Weights of a small GPT-style language model, trained from scratch on English Wikipedia.
Size: 16 layers, width 128, 2 heads of 64 (1 for keys and values), MLP 192 SwiGLU, vocabulary 778, 2.2M parameters.
Architecture: RMSNorm before each block, rotary positions, no biases in attention or MLP, untied embeddings, normalized queries and keys.
Training: a variant of Adam for these matrices, 114M tokens.
Each number is 50 + 12 x the weight over its row's rms, rounded and kept within 0 to 99. Layers, rows and columns count from 0. The size before them is the row's rms in percent of the matrix's.

# up: layer 3 MLP up, 192x128, rms 0.0543, rows 175-191, columns 64-127
# down: layer 3 MLP down (transposed), 192x128, rms 0.0673, rows 175-191, columns 64-127
# gate: layer 3 MLP gate, 192x128, rms 0.0554, rows 176-191, columns 64-127
up175 082:48 50 35 44 49 61 51 76 62 56 56 50 37 45 47 44 44 55 69 41 42 37 61 35 52 56 50 38 67 51 47 50 61 70 36 43 41 46 58 42 48 71 41 48 58 45 77 42 44 28 49 61 46 41 47 57 43 64 46 46 45 56 41 58
down175 085:44 32 53 53 41 43 67 59 46 70 45 49 41 64 55 53 41 42 48 41 55 62 53 76 48 76 47 57 70 46 59 18 45 64 54 36 64 30 44 46 44 25 35 56 46 56 42 53 51 52 53 53 55 73 68 24 45 54 55 72 25 42 53 51
gate176 089:43 34 36 62 48 39 51 52 26 47 57 65 55 57 59 21 37 35 34 49 51 35 61 39 58 44 43 38 41 37 37 56 56 45 37 67 51 51 53 56 56 58 34 58 51 69 70 58 65 39 45 39 61 39 64 68 40 37 38 41 58 40 61 62
up176 088:39 41 54 61 65 41 55 74 31 33 77 74 47 69 50 46 59 53 46 50 37 48 71 48 49 43 53 48 50 14 50 48 39 66 57 41 63 35 54 55 34 62 43 59 43 39 69 46 63 50 40 48 41 39 62 34 47 69 38 40 68 45 45 67
down176 090:44 59 40 53 34 49 31 72 56 45 55 60 53 37 52 38 39 40 74 71 55 49 48 60 38 55 44 19 44 47 55 49 51 56 43 45 53 43 47 41 50 70 26 33 49 54 49 57 57 41 56 11 45 42 67 65 54 51 46 19 46 59 57 78
gate177 111:34 34 38 50 44 26 43 47 79 47 62 67 33 57 45 53 44 51 40 53 35 72 55 56 46 44 54 58 36 40 40 49 52 33 78 53 64 49 77 64 47 49 51 59 42 33 48 67 26 51 50 28 64 50 31 63 28 58 48 44 24 62 31 31
up177 117:59 66 69 49 61 56 33 52 51 42 75 69 60 55 48 57 29 38 37 53 38 55 40 54 30 50 52 61 52 55 55 34 52 68 25 60 59 51 43 55 40 50 51 33 48 37 62 60 61 52 53 51 49 55 68 47 49 31 54 69 45 72 56 39
down177 118:50 57 48 57 57 55 44 41 50 53 51 83 63 43 57 56 31 54 51 71 50 54 50 55 57 53 72 64 59 55 39 38 56 30 44 62 56 37 62 45 45 37 59 44 55 56 51 32 63 63 57 67 80 50 53 70 31 40 40 47 56 77 53 71
gate178 061:51 43 51 57 35 51 55 39 49 46 58 50 64 69 48 53 59 50 54 66 53 56 54 34 40 50 41 65 48 39 44 42 55 59 42 48 58 54 66 54 55 51 64 63 53 38 21 30 43 86 62 49 46 46 34 35 46 29 43 41 56 82 34 65
up178 056:44 52 52 35 41 60 55 55 59 63 39 36 50 44 47 60 47 34 61 31 53 47 50 45 42 38 38 37 38 58 46 48 36 46 47 76 44 42 45 32 62 60 45 50 53 65 57 77 69 32 51 44 54 45 46 65 57 56 56 65 57 26 65 54
down178 053:58 46 46 34 61 47 45 50 38 56 51 50 55 48 48 40 41 28 67 38 34 57 65 49 65 62 35 63 47 46 53 54 66 40 67 51 47 32 35 50 62 40 42 40 45 66 61 61 39 30 33 52 48 78 47 40 72 75 54 75 29 57 47 47
gate179 019:68 41 58 16 45 59 56 48 55 56 58 60 41 45 55 59 61 47 58 57 43 66 48 58 42 59 66 52 28 74 57 56 50 46 53 43 35 55 46 35 60 58 56 57 39 38 55 65 41 40 61 50 67 69 41 54 53 35 28 57 75 02 57 73
up179 020:41 49 55 47 44 80 32 64 51 61 43 51 53 81 36 52 42 38 65 48 55 42 46 44 52 63 54 56 43 61 50 49 46 36 46 45 42 44 76 42 52 28 55 57 66 44 37 44 46 53 59 49 35 62 40 51 35 59 60 52 66 11 55 23
down179 016:86 51 40 55 56 53 51 66 48 64 60 37 74 48 44 41 30 56 50 62 74 40 58 55 62 68 53 43 60 51 52 37 67 44 44 50 52 37 34 54 60 45 53 62 47 50 45 45 37 67 60 37 30 34 33 34 47 50 22 35 41 34 53 61
gate180 073:57 78 50 63 41 58 61 42 25 53 56 51 53 24 52 37 76 41 46 39 59 68 35 43 56 36 32 62 37 71 38 57 51 36 55 74 46 58 38 44 53 36 42 41 56 32 50 70 52 41 54 33 49 32 59 62 56 35 48 39 42 60 59 30
up180 081:24 63 36 51 54 59 54 50 33 52 48 53 57 35 44 48 56 57 52 58 61 38 44 43 55 39 42 36 65 48 43 46 45 53 45 71 57 47 32 59 52 58 49 33 50 50 18 55 56 33 44 33 54 40 54 53 55 70 38 51 48 24 57 66
down180 077:64 47 66 61 60 55 39 55 50 56 47 21 29 69 44 52 63 71 48 47 73 57 61 32 41 45 68 31 52 43 47 45 57 39 49 58 30 48 63 72 34 56 63 44 37 30 35 48 42 47 47 45 80 42 60 49 51 37 50 56 60 34 56 35
gate181 172:53 35 44 48 49 56 69 49 31 57 34 75 57 62 36 36 64 47 51 69 57 43 57 71 36 31 50 51 35 44 40 40 53 47 56 55 48 68 47 54 62 39 46 42 32 28 51 33 35 39 37 44 67 40 25 54 45 55 33 59 65 44 68 55
up181 165:47 30 38 56 56 66 49 53 31 54 47 68 55 59 30 52 63 59 51 59 61 38 56 70 38 27 57 57 39 46 35 37 49 46 63 54 49 67 41 51 71 47 42 51 31 19 51 35 35 47 35 52 73 46 34 53 33 55 48 61 79 50 72 50
down181 141:63 38 37 43 56 55 59 58 32 37 32 68 48 55 54 55 56 46 44 68 68 29 63 75 34 16 54 60 36 56 46 26 56 60 52 48 56 58 39 68 56 45 47 40 36 47 49 41 37 52 66 44 58 47 25 54 46 51 42 58 65 48 58 39
gate182 094:54 66 44 39 43 57 52 40 39 63 37 34 62 55 55 48 52 40 37 49 72 40 57 65 36 23 36 70 47 69 58 57 51 23 58 43 49 49 57 42 57 65 71 40 61 64 75 49 38 72 42 73 62 56 43 67 63 37 64 50 55 49 59 43
up182 093:69 37 50 71 58 35 66 61 49 66 45 33 44 42 66 33 38 50 54 48 78 54 52 57 59 40 41 60 31 79 53 48 45 69 36 48 42 65 37 33 49 52 39 40 71 67 57 58 47 68 38 65 66 40 43 46 63 41 54 55 60 55 59 37
down182 096:55 51 48 44 61 47 42 62 67 30 58 42 45 61 55 52 51 45 51 51 32 64 44 59 46 61 71 40 72 60 35 46 41 77 48 73 51 41 49 30 53 39 36 63 48 55 54 54 47 48 40 48 81 68 56 39 54 68 41 48 48 55 39 71
gate183 049:48 28 50 45 63 34 45 66 75 41 48 49 36 79 40 49 36 27 40 56 31 51 55 41 45 71 58 51 47 52 68 47 42 60 47 31 56 48 70 47 38 59 34 42 37 42 53 50 44 62 53 31 50 87 51 47 47 41 51 57 27 53 31 32
up183 051:48 67 47 56 39 47 41 12 49 47 34 52 55 87 50 50 73 72 52 57 23 56 57 46 40 46 55 44 61 43 49 46 61 66 50 41 69 53 47 56 40 57 52 44 55 66 50 52 55 47 41 33 78 26 59 51 46 45 77 56 59 60 73 74
down183 048:61 49 59 51 47 58 46 60 56 52 47 65 70 41 40 36 60 37 36 43 36 59 69 38 68 42 46 53 58 37 46 33 58 42 49 51 57 32 44 41 38 59 69 38 42 76 48 52 72 58 65 61 42 56 53 70 60 54 61 56 29 21 62 48
gate184 125:42 32 22 69 82 48 55 48 28 38 48 59 66 60 59 42 45 40 36 56 40 60 50 43 67 61 48 60 48 44 55 59 61 60 44 47 54 53 69 69 40 51 55 55 55 60 40 56 39 42 38 61 52 48 66 61 43 39 51 50 29 60 36 59
up184 134:48 42 72 43 47 16 69 45 58 35 22 53 53 17 48 27 68 54 65 57 61 60 52 55 13 48 50 55 38 50 46 52 54 31 43 54 42 33 51 65 30 31 49 53 41 64 36 66 56 57 49 55 50 75 62 44 49 40 40 43 64 58 53 45
down184 133:54 39 76 37 45 35 58 58 47 42 45 59 43 39 57 35 61 71 71 52 50 54 55 44 29 41 48 47 37 54 46 38 47 48 41 51 38 25 46 54 44 21 47 60 50 54 52 63 66 61 59 41 22 64 52 44 48 51 44 31 74 55 62 45
gate185 089:58 45 37 69 55 60 55 60 58 44 25 33 40 53 33 64 62 62 60 21 53 53 55 49 40 69 49 09 50 33 35 43 53 45 39 60 46 60 58 43 55 50 59 56 67 57 30 57 67 63 54 49 58 26 62 66 56 57 27 44 53 58 59 49
up185 093:36 52 56 41 56 37 54 54 54 56 45 52 49 60 50 35 56 65 43 56 45 37 46 32 41 42 59 66 64 48 56 47 55 55 55 38 43 37 50 54 41 44 41 39 39 55 43 36 51 76 65 58 47 80 56 47 50 33 57 52 45 50 47 39
down185 092:43 46 46 39 40 52 51 43 56 36 51 58 84 47 46 32 58 73 64 43 38 39 43 41 42 69 61 59 58 49 60 55 45 40 65 73 59 52 49 39 53 63 40 63 53 40 44 53 46 51 59 71 50 57 49 70 68 61 45 58 50 54 63 44
gate186 045:55 46 47 45 45 64 63 34 43 59 37 40 63 65 58 37 46 57 64 38 48 58 43 45 71 32 40 52 40 49 46 60 46 47 57 61 49 72 40 38 55 45 58 41 40 52 34 67 53 23 54 42 49 24 46 49 46 59 48 46 40 19 68 66
up186 045:48 32 58 61 49 49 43 66 64 60 40 14 45 69 42 49 42 37 42 21 51 45 52 33 46 37 24 56 39 42 43 44 37 70 61 53 65 59 52 34 59 60 55 54 62 46 64 64 47 19 56 53 43 49 45 58 41 54 49 56 52 56 36 40
down186 043:35 60 43 56 43 51 45 21 42 52 44 45 53 54 45 28 54 42 53 54 68 66 57 41 59 58 37 60 36 61 48 51 68 47 53 47 67 49 58 51 51 74 65 63 56 63 26 51 45 36 48 62 46 44 48 66 62 54 49 67 58 34 75 46
gate187 020:40 50 49 51 52 60 48 32 35 56 38 24 63 35 47 34 58 44 59 42 49 38 52 60 48 44 44 53 52 44 43 40 51 51 58 54 40 46 76 50 54 44 46 25 37 56 00 50 49 49 46 44 58 34 58 49 51 33 60 52 34 51 55 43
up187 023:60 57 52 40 65 35 52 76 63 57 67 70 43 54 59 69 50 45 61 50 43 53 54 50 44 57 35 31 53 59 45 52 45 47 54 47 47 74 31 38 62 59 58 51 57 42 84 55 47 43 41 44 48 33 56 40 55 59 51 52 40 98 56 34
down187 019:43 45 61 69 48 46 41 29 34 71 48 42 65 55 38 54 40 57 54 46 57 44 47 54 71 48 44 50 47 51 46 86 60 40 46 44 40 49 38 44 31 43 38 58 38 51 56 32 58 32 41 47 72 49 49 52 38 47 37 39 55 45 56 53
gate188 135:52 58 67 61 65 62 55 60 31 41 30 61 51 47 61 32 59 61 61 53 46 44 51 42 56 58 59 51 52 29 50 62 72 40 43 61 56 54 72 36 36 55 48 48 31 44 47 63 57 41 41 58 47 57 47 52 35 21 55 50 52 59 33 34
up188 130:43 65 49 36 52 71 53 70 37 53 34 41 65 43 75 35 45 62 53 56 26 47 56 41 52 61 54 56 60 48 34 64 73 48 56 60 53 73 64 36 33 38 42 35 44 42 50 55 44 40 42 56 47 53 45 33 25 28 55 61 44 48 37 28
down188 129:58 60 65 53 49 54 39 52 47 51 39 44 61 39 64 36 54 51 47 64 50 43 56 53 47 78 63 59 39 46 33 49 52 44 39 62 48 55 68 46 38 56 35 29 29 34 55 35 64 34 42 58 43 47 53 28 28 28 69 63 61 41 21 49
gate189 112:53 64 66 79 60 40 54 38 63 25 47 32 58 64 40 42 40 52 49 46 55 51 64 15 43 53 58 47 54 42 37 33 52 65 52 31 63 56 71 36 79 49 50 51 37 60 55 36 37 58 67 67 56 48 61 56 47 48 40 48 40 41 36 58
up189 109:31 47 42 42 46 64 54 38 43 66 45 47 48 45 56 56 57 34 53 31 52 79 47 74 64 43 36 64 47 57 46 57 54 40 50 67 41 58 44 46 31 25 43 29 68 59 31 74 48 59 27 43 65 48 45 47 59 45 50 40 61 48 54 41
down189 109:34 28 42 38 43 48 64 66 56 73 41 44 31 32 56 60 50 50 50 56 46 75 57 59 69 62 29 49 44 77 55 67 53 41 36 66 38 48 28 44 44 35 55 44 57 53 54 60 50 53 21 41 55 48 33 52 58 39 45 59 46 41 55 44
gate190 081:67 62 39 55 58 55 51 54 35 60 44 68 57 57 43 31 52 44 52 66 51 20 52 54 50 63 56 63 56 42 47 42 48 43 55 44 36 48 65 48 31 89 43 69 33 48 56 49 38 57 33 53 58 46 47 61 42 47 72 40 48 51 59 65
up190 082:40 74 55 30 51 55 39 37 34 50 53 60 42 51 37 69 43 53 39 42 41 54 47 53 34 60 46 59 67 28 63 53 53 44 54 45 43 47 45 57 34 56 47 51 42 21 55 45 33 84 47 56 47 71 42 46 57 48 61 62 14 75 37 36
down190 084:51 50 62 65 45 40 46 45 40 63 53 51 62 34 41 42 74 68 47 45 39 51 67 50 58 62 80 52 76 40 60 47 59 18 51 36 36 64 67 62 43 67 31 52 45 45 45 49 36 66 34 93 64 46 63 45 38 38 64 54 47 49 39 36
gate191 139:30 45 46 64 55 29 64 59 61 63 42 42 23 39 49 42 62 46 40 68 47 63 49 37 51 55 48 55 31 42 51 65 58 44 56 75 46 38 51 52 52 59 32 70 61 57 47 44 49 42 71 36 62 50 41 61 51 32 48 27 46 45 59 58
up191 146:25 43 57 69 54 43 50 59 54 50 37 43 37 37 47 50 57 49 50 64 51 69 42 17 43 53 59 50 36 40 61 70 64 34 55 70 46 27 40 45 47 52 48 65 50 55 49 41 43 48 61 35 60 42 35 61 40 29 58 36 44 64 54 45
down191 130:31 40 56 38 37 39 48 48 64 57 47 42 36 39 40 44 57 42 59 45 55 38 38 62 44 51 31 52 34 52 48 51 65 43 65 64 33 38 42 55 62 54 34 73 48 47 54 50 53 43 66 32 59 56 25 55 49 42 53 36 46 42 60 52